Part of a small language model's weights.
Size: width 320, MLP 1280 xIELU, 37.5M parameters.
Architecture: RMSNorm before each block, tied embeddings, normalized queries and keys, some layers without attention, local attention windows, shifted keys.
Each number is 500 + 25 x the weight over its row's rms, rounded and kept within 0 to 999. Layers, rows and columns count from 0. Numbers have three digits each. The size before them is the row's rms in percent of the matrix's.

# layer 2 attention output, 320x320, rms 0.059, rows 156-319, columns 240-279
097:473521472534481487523501518500518512496490487475500498473488507498495489479474500497543559508476518515525488540493536545
096:515459496510492574537471514522516477469467466519526532487549493495516528520467504475497499513511530507473533495482553506
100:512478514517526517493478491480513483506492520504486476517479498527461465514527505479506477493491547451459525467484489480
105:537498484504489517465517531490491534550508486503560505504522511453520494494465489503527501512492473513532518518491502487
100:492533507548507501515495527496502493529471506517471523484513499494511476474537499514473494490493526501533490552483501447
103:443525492502516528488528483461520498512512491444479503440465529539517486446479493449524451498515524538507523490495509506
102:495548470486536487532491514526526503468434476497497523491468499494517495483545521535487501478502540520468523500474503551
105:474537453463513489511493484496526488500509485495513470497493490496483494473471506489489570519536501510478480551488516480
097:457500500523473498512521494543566503471505514479486486471472506503517522489520474540510516502481482508511551506531496513
109:490481531478517498492502471474548526488476520430467503495464500502485485530497460436491506490537483492523489477493496498
100:497457506473492487501498478541513477490501471513528489493495535519518487486494463521460520501471504456499523456527500501
104:475413478509500487514529497525475450515513469506503517482511486523490547482547512496498513506560465516477514458514515457
101:455464486518479527519487517499484472452496534501458534489472510529485491500463475496502494536503467477493491484454474487
103:453538459485507504484477493522516507521540484505492496495501513516485499486527505498466495511510526491448468469508491498
099:473508509506502514544477519484504528479492498475494501482471506498508473487488492497487494443517510504489520533515488480
098:508465499512496492501458505494535516569482522462514518538539485512495549491555501453499524466521482504468539500476484492
099:510510462507539508473502506527511481587507515481419489504486497523517536517546503497472494500478515489519489469471478480
103:503539505508481474507438508502481485467505530493480492526520512523505525500512495491514473464493518478491451486527492452
093:537493463484463459502537485530515534488535476534520489520530500472524528505495492505491507466493469530472496516503509531
107:503492516473537512527519515499493488495544468493499488491507515465519501475529490494489495471503493503517511463491504508
139:564472540494490522465536483510481515490507472477515523535495529451505498490491502490473471497509493426463472499506488487
105:525510524521493476497534498512530511516508507503479527468505515525509460547571514485520473462467484498544495502485506479
099:492522515543471488510480528518530539562527521545489518525503510469513517538484495510495493513479501517509522491532520504
102:505493505480529462551495485518500516499484486501511478539487473504483450529542483497467499516499466560497465479494472494
098:508487486457488517479490457519518508528514482532502539471504497463519481485508532522487503503502545506524474519502492520
106:533525499515443473461494521452521548505520498520521505495463495461464511512524465503508489491524506500505547531512510468
102:513483498482509498512499513448491472447457546515462545522477509511505491471515499513485548497519476513529490502517467485
098:511508480498539528524530511526524492489499522491513499492477490502497478546490501501520502527507491537487547463490553564
095:493495503530444469469537490470508511503511527525503464527455509485504548492469510485471523503488514461545477537495484526
102:504505486475524506542484513528486489478499482509508525507472561496463510500528509473504511496501521534494503516523502486
104:508503499503516481521453526499517531513489491469525510468485495487521430452532512527493536510560551486503503498483497523
100:498498479494550519500470488437532544511516507475573493492531500522544539499461518488479520492459476503539513505494481496
098:516516512512537528519529529506534477527513469482495526503515473514494518476505488506493496511528485496543457542507456530
110:504476506473486514475511520562488513513529537484448494510535478491507522508518567531520526522457523486473514481475475494
095:483480507531520542508518543468527480489515506497499520485524516544492509496473541529524501470480491494507521508448493514
097:525485517470467473483455473479530510496499505462465505471474490442528533470455490467513466497500520488476518558464455490
102:492534488478496515480512538511479487487491471499478460520505494500506511475479517555514512504461446526497480562554493492
107:513486478534536533498478485488530485503500476490536477500529478507539483484502496465544516507486471474483517468521479477
102:466493492505524503531521519501482533486459464526504473516523499525527496459552543498526558528496476498540482501507494526
101:483484486478467535541504479516508529482478520500507519452506484486517546557504506473442532522502459524499484494501509517
104:494479543495551460534521488535447508503517471471522537496508527468503520515498490527459520506530472535476504504494524489
102:487518497533464521491497505516450467527494554490485517471514493481480508534500453515531473501502457513460465547535486508
101:478447502497462523515495535525510454455501514522510480462543518493447475514496544475475512504484486519483474489537517525
101:485477483508466521518521482550501503468477497514466458458475499461478480516516505464508536511430488511499545481504527480
092:483475559489486537518461515521524547497485479484516511483480501455560475537520497477503493502478512497504492463462507529
096:512530493497510466530496508511528510489498476467486490527477493570453501467500504490481546499469515518493500513528498466
104:492538476490481505527491454463505486466550493486488495518474500505467487474503496528550493508509480466502523519513521497
102:491480494531473509498499509489498488521483503505472468472503504505450496496461476482500490489483479542497492532500485478
103:543556457463499512520476473492488535514462505487469502525509477525512497534484483506493521438452473477515480504527514519
101:503507474503507500485501469503511531543489517499442528516525504542480467488488538524506501478484492468543462504496492466
096:488539450484527512539531522508513521496495557495477484487523529516501466479454497487518507475521494514503479520503523508
095:525481531524525542497497470462505481502526528526516515501485480500524489483479517527549515474482515487496523514480523440
098:476471493497468498473465514490466506480550493457525508521480486480514518496490471474473502493506471542510479485438527480
104:490502535479514492483481473503530517541498524475503463532515463546495466505481441475453464514486496496526506486485466509
102:496493521505538506548497478488503496526493477486530480491538520479431488500541469500514527461470484533474481483528488489
098:456496447526512527513485517549536498494463479515467539512496498527528493512524549517513501532478466545511500494492511520
096:543478521499494508489512498473539464485553502510506524527461510498487502529473484473520482554473502490506468532521520459
100:516461492520492545495547497493518492490505473481471490473533463498498504495491538485484487545432489529488544503553485478
101:501484504468510531459517508528500462442469487506536499567498506516536519498506525527529484501491499507483456523502494499
106:513490496494507497513487456502535487490530496488512459497520492536534507458496483483515515509510489536497483502479494499
099:478514458497467446463483551502530487486499500556499468476536486497486476540505483470467505452499455547449483451475485477
107:524486486518518493548526494491476559471504472492502498510514454500498516462490515495526492511497506534502459480514513506
096:482535547456534448517501501500510473507495500518506435492496501524466504484506477482534483538531482522490485449458499524
104:517517530514499483484519482490482510526477497531512475484485502475520511475466496481512522542506490477481492508458509511
098:518492501514523502520530500504524493499493538473529506508504499511494537518516517498508501484527536496530512471532434504
097:488507472501487504473482486483484513528513517491532483495480497488466494477520578515479497524493481457504478477502545512
092:497528474516505540495513510533480468481502491518462525474499523512489534447473498476524513484526521491532427486531509515
101:502487471516486475540480518516493514499485483484547472494524495509472529478498531536474505491483567492464505504469525554
108:463570481514483502499511483506509487530499515484492480522529503547459476500495486479500546550511497517504458520468509508
103:519497506514451522536512467508544550530524493506458518479525492512505522498514492507457492520497496513503548450492498502
104:520518469488495496511454499513519515475516505482528526487537480476478539553522491493490491486488521480511501519511475496
099:497465468504484562501497472535499493461470488502517494531516534476513487488554477529471506503514530442492497535477553518
099:472495491476496492486506560477506496518458480491522535485536519537526540513486497497504514460488533478463486491494518513
096:497452507518514497479470482509476530538516506526504534475515501502455513517489535487496511480516520512490493496511503444
097:472514489487505481495487493475472459476522486536520533526514464519477505497500525517494488536519502521520482498505510498
101:504481525523524512494496447502502519507514529472535528491486537495461509498517512442505565518490501482494453512514477514
101:496498463463518432543486502495502491528477481511544483477486499511466517526513493500531467482509497480508474493525500474
098:478522512512517527487506516469483461500469473525497518493488465510497531494528474514473528489485498466541477564472535504
093:473513522476483500484480454506542491511503544507484512483484484549517496464514484490484453538481505473536490509492516476
100:535497485531435533518480495494520506508474495511518514489494509510481488447483525462490511496475483496439496493493480488
098:490497515524512487552504488481502476533466516508495535532507505506479497496464509468532491476471536498516509508480509488
097:495497505524480532506542526517494451518530513516525479525450546522479490506495466511483487480466487504497485486479531440
095:476514529452513487480524509500509491519470476521465483518508519478420552497495491490504527485500514440501504494510488493
098:510519504502465504507510495493482499545530460432464466506496476558493507524499477505483480525486490497461522525468495517
095:482540501468491446522513466509487497516466500478493489498489465477474476500486547534499482489516485502504480487437478532
102:523503496451489516510537493501495488532464525483456520509517526473505477548474456494468492514513432523509512480472472503
098:510495516516513533543496494504467505502484461514492485468529501516543552503459427495480508553461500464508532478475495508
096:500522475506457529489480467501496450468479498510479485502504508518468493474517474500455491501498495517516517502467510479
096:517556494555476533512461497494535512504539459511463530508465506501472496528528528554497488496496506500489540508511497484
097:504520438499519487530523472489564504460473525457519486476551510484548472509514487502478497502469491470484507469499511504
100:482493487540536482467476536531464476464514473496472523481483516489504498518526510496476505493547526524489547494517513508
101:531503494498502490550508522524504477485524529517474478507526529508464497490499516526488514530495520526493501481499453490
102:481467540474500533508491455517518527475451483536520495495514517541529513498514548493456498497507476440538504496463479497
101:493527482452496511456513469483491513513482518514481479466488461540485481526456477518533498479474534517503506502452507547
101:490514528520494519487522481502448507535494495539508534493491470490482539548472508510496484461514496484483529485476504491
105:498488505505455471540498474507514480483489509477529499510502517492518494532523496495477486484472492493480540506464560537
097:503523527486498455521510472484543508473478483521477481467513466480495497473503495541520493503522524507509522516493524528
103:498516479486468499537492520522521441507523494497482499523502484478433501485554494497534503521460504500519526530470497509
104:496529541514548486545521511532451500502444559494507457513457513450524479520504485510465508523505506524518473490513533539
100:486492483524503512509467512507557498496522515522496480459518508463530444487500506499505469482511518485492490475490512514
106:540405493514497501486468503523524494510498481465537467500513545466547473504471477497493501485512482498536468512523473489
100:558465474528494502477524517536493482524508487498506468513508495515498487499476547495521493501519487489505506510491517500
105:464518487513516537502442513499560504506481500506445476524539467514509475539503494471478520445503499489507521457461477549
098:477461519481465469498482460463437491480533452522448483499524527502480503501481524511480519524524489483477536485512480511
099:493480520539478526517479492494525532493463466535499523471479535481480531456461467526449535472505520501514512457470485519
096:472550468494538508468524527491496528482467498486482479480571470489507515518492485460524507489497461545516520487509534518
100:506493504504526473467469516474504491493486458411479480512516480487478543473461506503513475421506513491521490538503491505
100:508525504486517492521491491508556521505543533471511484501495461450504508462515497507496522496499520517486461501465511482
101:504552512525476506528492478514538513538498469475510490490505518500444501502484491484501504479505481510514538511460509502
105:480532487514507455490475491481551483508445473483510481482497505501486561496484493505431447479524463519467502513481479487
097:488464493477499508484484518526503511463494522494479499490540510495493508524521520517459466448507525533488455492486519484
102:474507496560487462484513509530507517530530480528538506504511497491473504501533528517513499497479467468514534487468500499
104:472533507527491486492472497536520543507544523529505459543537523495500502478462507499468503501505547525499552515511490539
099:500482506469507479475511532468467499549504528494471464480519511475486483558471492531477512517501552505524531531542480479
102:475514574511485517476492510516518520496503469475507495536516503462516545512489494486485485528488481443516470529497471526
103:536492477515505512487494517518498493458556519508525469486489471522452465495533507539530487505512486491501526528522533465
099:528495462485549495499462457503530480476486466511482514491523486475507548477515516503506474546514519527486506511508514514
106:491492497498500516551529461491439487500490544509509531518486484538529519525539525495453502497529500484493497519493511495
097:469453506480484522501499486499481527503491538470513463501508499522472527523458507501478537510518530512480467504493525490
104:500553474479488500507538493485497527495523498505480484484525545513509541542505514499511525502485479535512540521490534486
103:554522480468505502489448516524497489477496535534520503526511497507494499471494498516522494502502528484458545519501467466
108:448485518529485539485542484506511502517507501500467534537506508491485509487479479478452499501501498479482513509541460461
105:531506499507520512485559537509527474503500528474519503507512512501492518484456525531488533499497523501472543442518496480
108:471515407527512500451493513525545492517478493490512487529456563475454484494468479539515480501535485514480469465531514510
100:509453504490511463540490534530484535455536517526516518520462530489503501496494489493508494539481493524517453536552506542
108:519502470494512506544488520496495446518451503544502458523466505486508497486515498465518505498446484510536498552496509524
101:480506502514517492494471506508487476453458528491486475469490508490502498478491488492499539487515565501517478458509484466
099:499499473502484457444500492470459480486493521479500496530553497489491511517492442514528527507462515512517520463464468482
097:485490517529444525515478531476513545465529520531530501533531501453480468505478499488482500503493468447511498507477541500
106:539499502464493511460521507478486488501521523557539468479507476494501481534501474494511504540506477505481490499488504506
100:497485540493480508553537550521484468522490497483494483455486508467515519482489542493568449471536526512478499523513460504
101:462496472460523496481483470486502506493527502478534520521482509514470462506492508473472490480503466497508511521490500494
089:536493539529516463499483520505505501522500480511536502508496490506548506537443475526557510502499518515526534495470478505
099:489478480489485508498481504509494488507459474506489519526501495487470540504528450503504495538492488506493536515501518447
097:503474468438498465487503514497526451506514507514504524492517507504499521472482451543520484492506503552463473483556514461
095:507492497490502480498490498500473495473483483454504515472472493544504517512527495483458522537480429457514472509527511539
096:497492527493508511516502530490551528471501462510510459502524550469460490488498481506477510476494482489518495491497561488
110:485496473512479476517479528521473487541504497513517496509491487509468519493507474528532499467497489540505493537536564472
107:532535487510523527513503476474519486505485466502513481510528530515467463504479493507514526486485539516521504475526549494
096:441536509486476508509505535509509474472491510543460494484503493482498500449510526545509499472510475486490502503476519510
096:504481487488479491488484510498475502530586504508530483492493493479498483449490483530514481493470461471516472527477484467
095:488495480507532491499529506501539481464472504494516523546507564487481466484524528510480546455505494502470508518519502555
098:501503493506504462559527449540526496492486445538508492499482501515481504477541518505509518509501483487490481459472499501
100:479519516501507523502537471483475539475466491504543552518538445493529492500471514525521469487549512502496457501483527482
101:497509483502497456508513467512514463475501489495538485482522548480454514508502547495529461546525510496500486501501530496
103:552488473506483488515487488490492495464512519472474520517488521512506447499477496511478547532506480501475484510508509504
102:449504533496518492487498476505533505481499499523499513509506450504492539495510469503513487563515537459558511558514482494
093:493557514550476454520508542495515474500473477510515517516479521503483454496518482521540498503488505490504502467487510509
097:495514454506537487500435502482486461467506505489503506458526500487483481494509516516529522492498488449495465499466513519
097:444466512509508516529486485531530496491489523489492508453560480539502507480482527458509518488528493475547553514484478504
103:488527507516471494496492502466507514503510472536498511476540483516514467478552499534530509540471496532495509509497442454
103:465489483487513513478542511507497508470479479456511531483482539478535486488454485446436432470520490530512458491497525468
091:532516459548472488487492483424493488515527541494504489471517494524496474458509512521480567514474505510510468479500522486
100:513463513494466476470496485471521554501555505516489552491485500484509507483481484560492450531519508478501487518523566528
105:474495469477504519504497504454512501506492500467531460453427498513517517516496490501494491503512501478505528511498525484
098:494483508485506511473564517497525479540508461473503495534512479467519484490506524462461489507487523478518519484459488490
094:520494489520485525477474500510477525503503508483528512435481452464481495517473519494488508505505559516499473556523477501
105:487485508508514463540483462481480525474523491486532533473457549521486473492467551484483505500520481477536505446494494470
096:504511528514509509506488477509485496525446528521479528477508556523522499483509489514489464470494529447544501523538513527
096:455494485538478477470531475468472503468497506495455475506529482497490501500515478481501472440491492509520446461498501488
096:526487489544480517529535542543540534543508487519510458492467466529525508467493509515529502520514492521494497473502510469
104:489510494513505484471459494484455498489480515515507469496502534483486483536445511534524478491535500515536507526490488471
096:501501471502461510520489517486494521477507475472485512493526488479512468543498510523538465498480532537486541548497505473
101:504497508491545503530527531513518487496481523520479447492512508454490485495487507537484509508504517479493547528501488491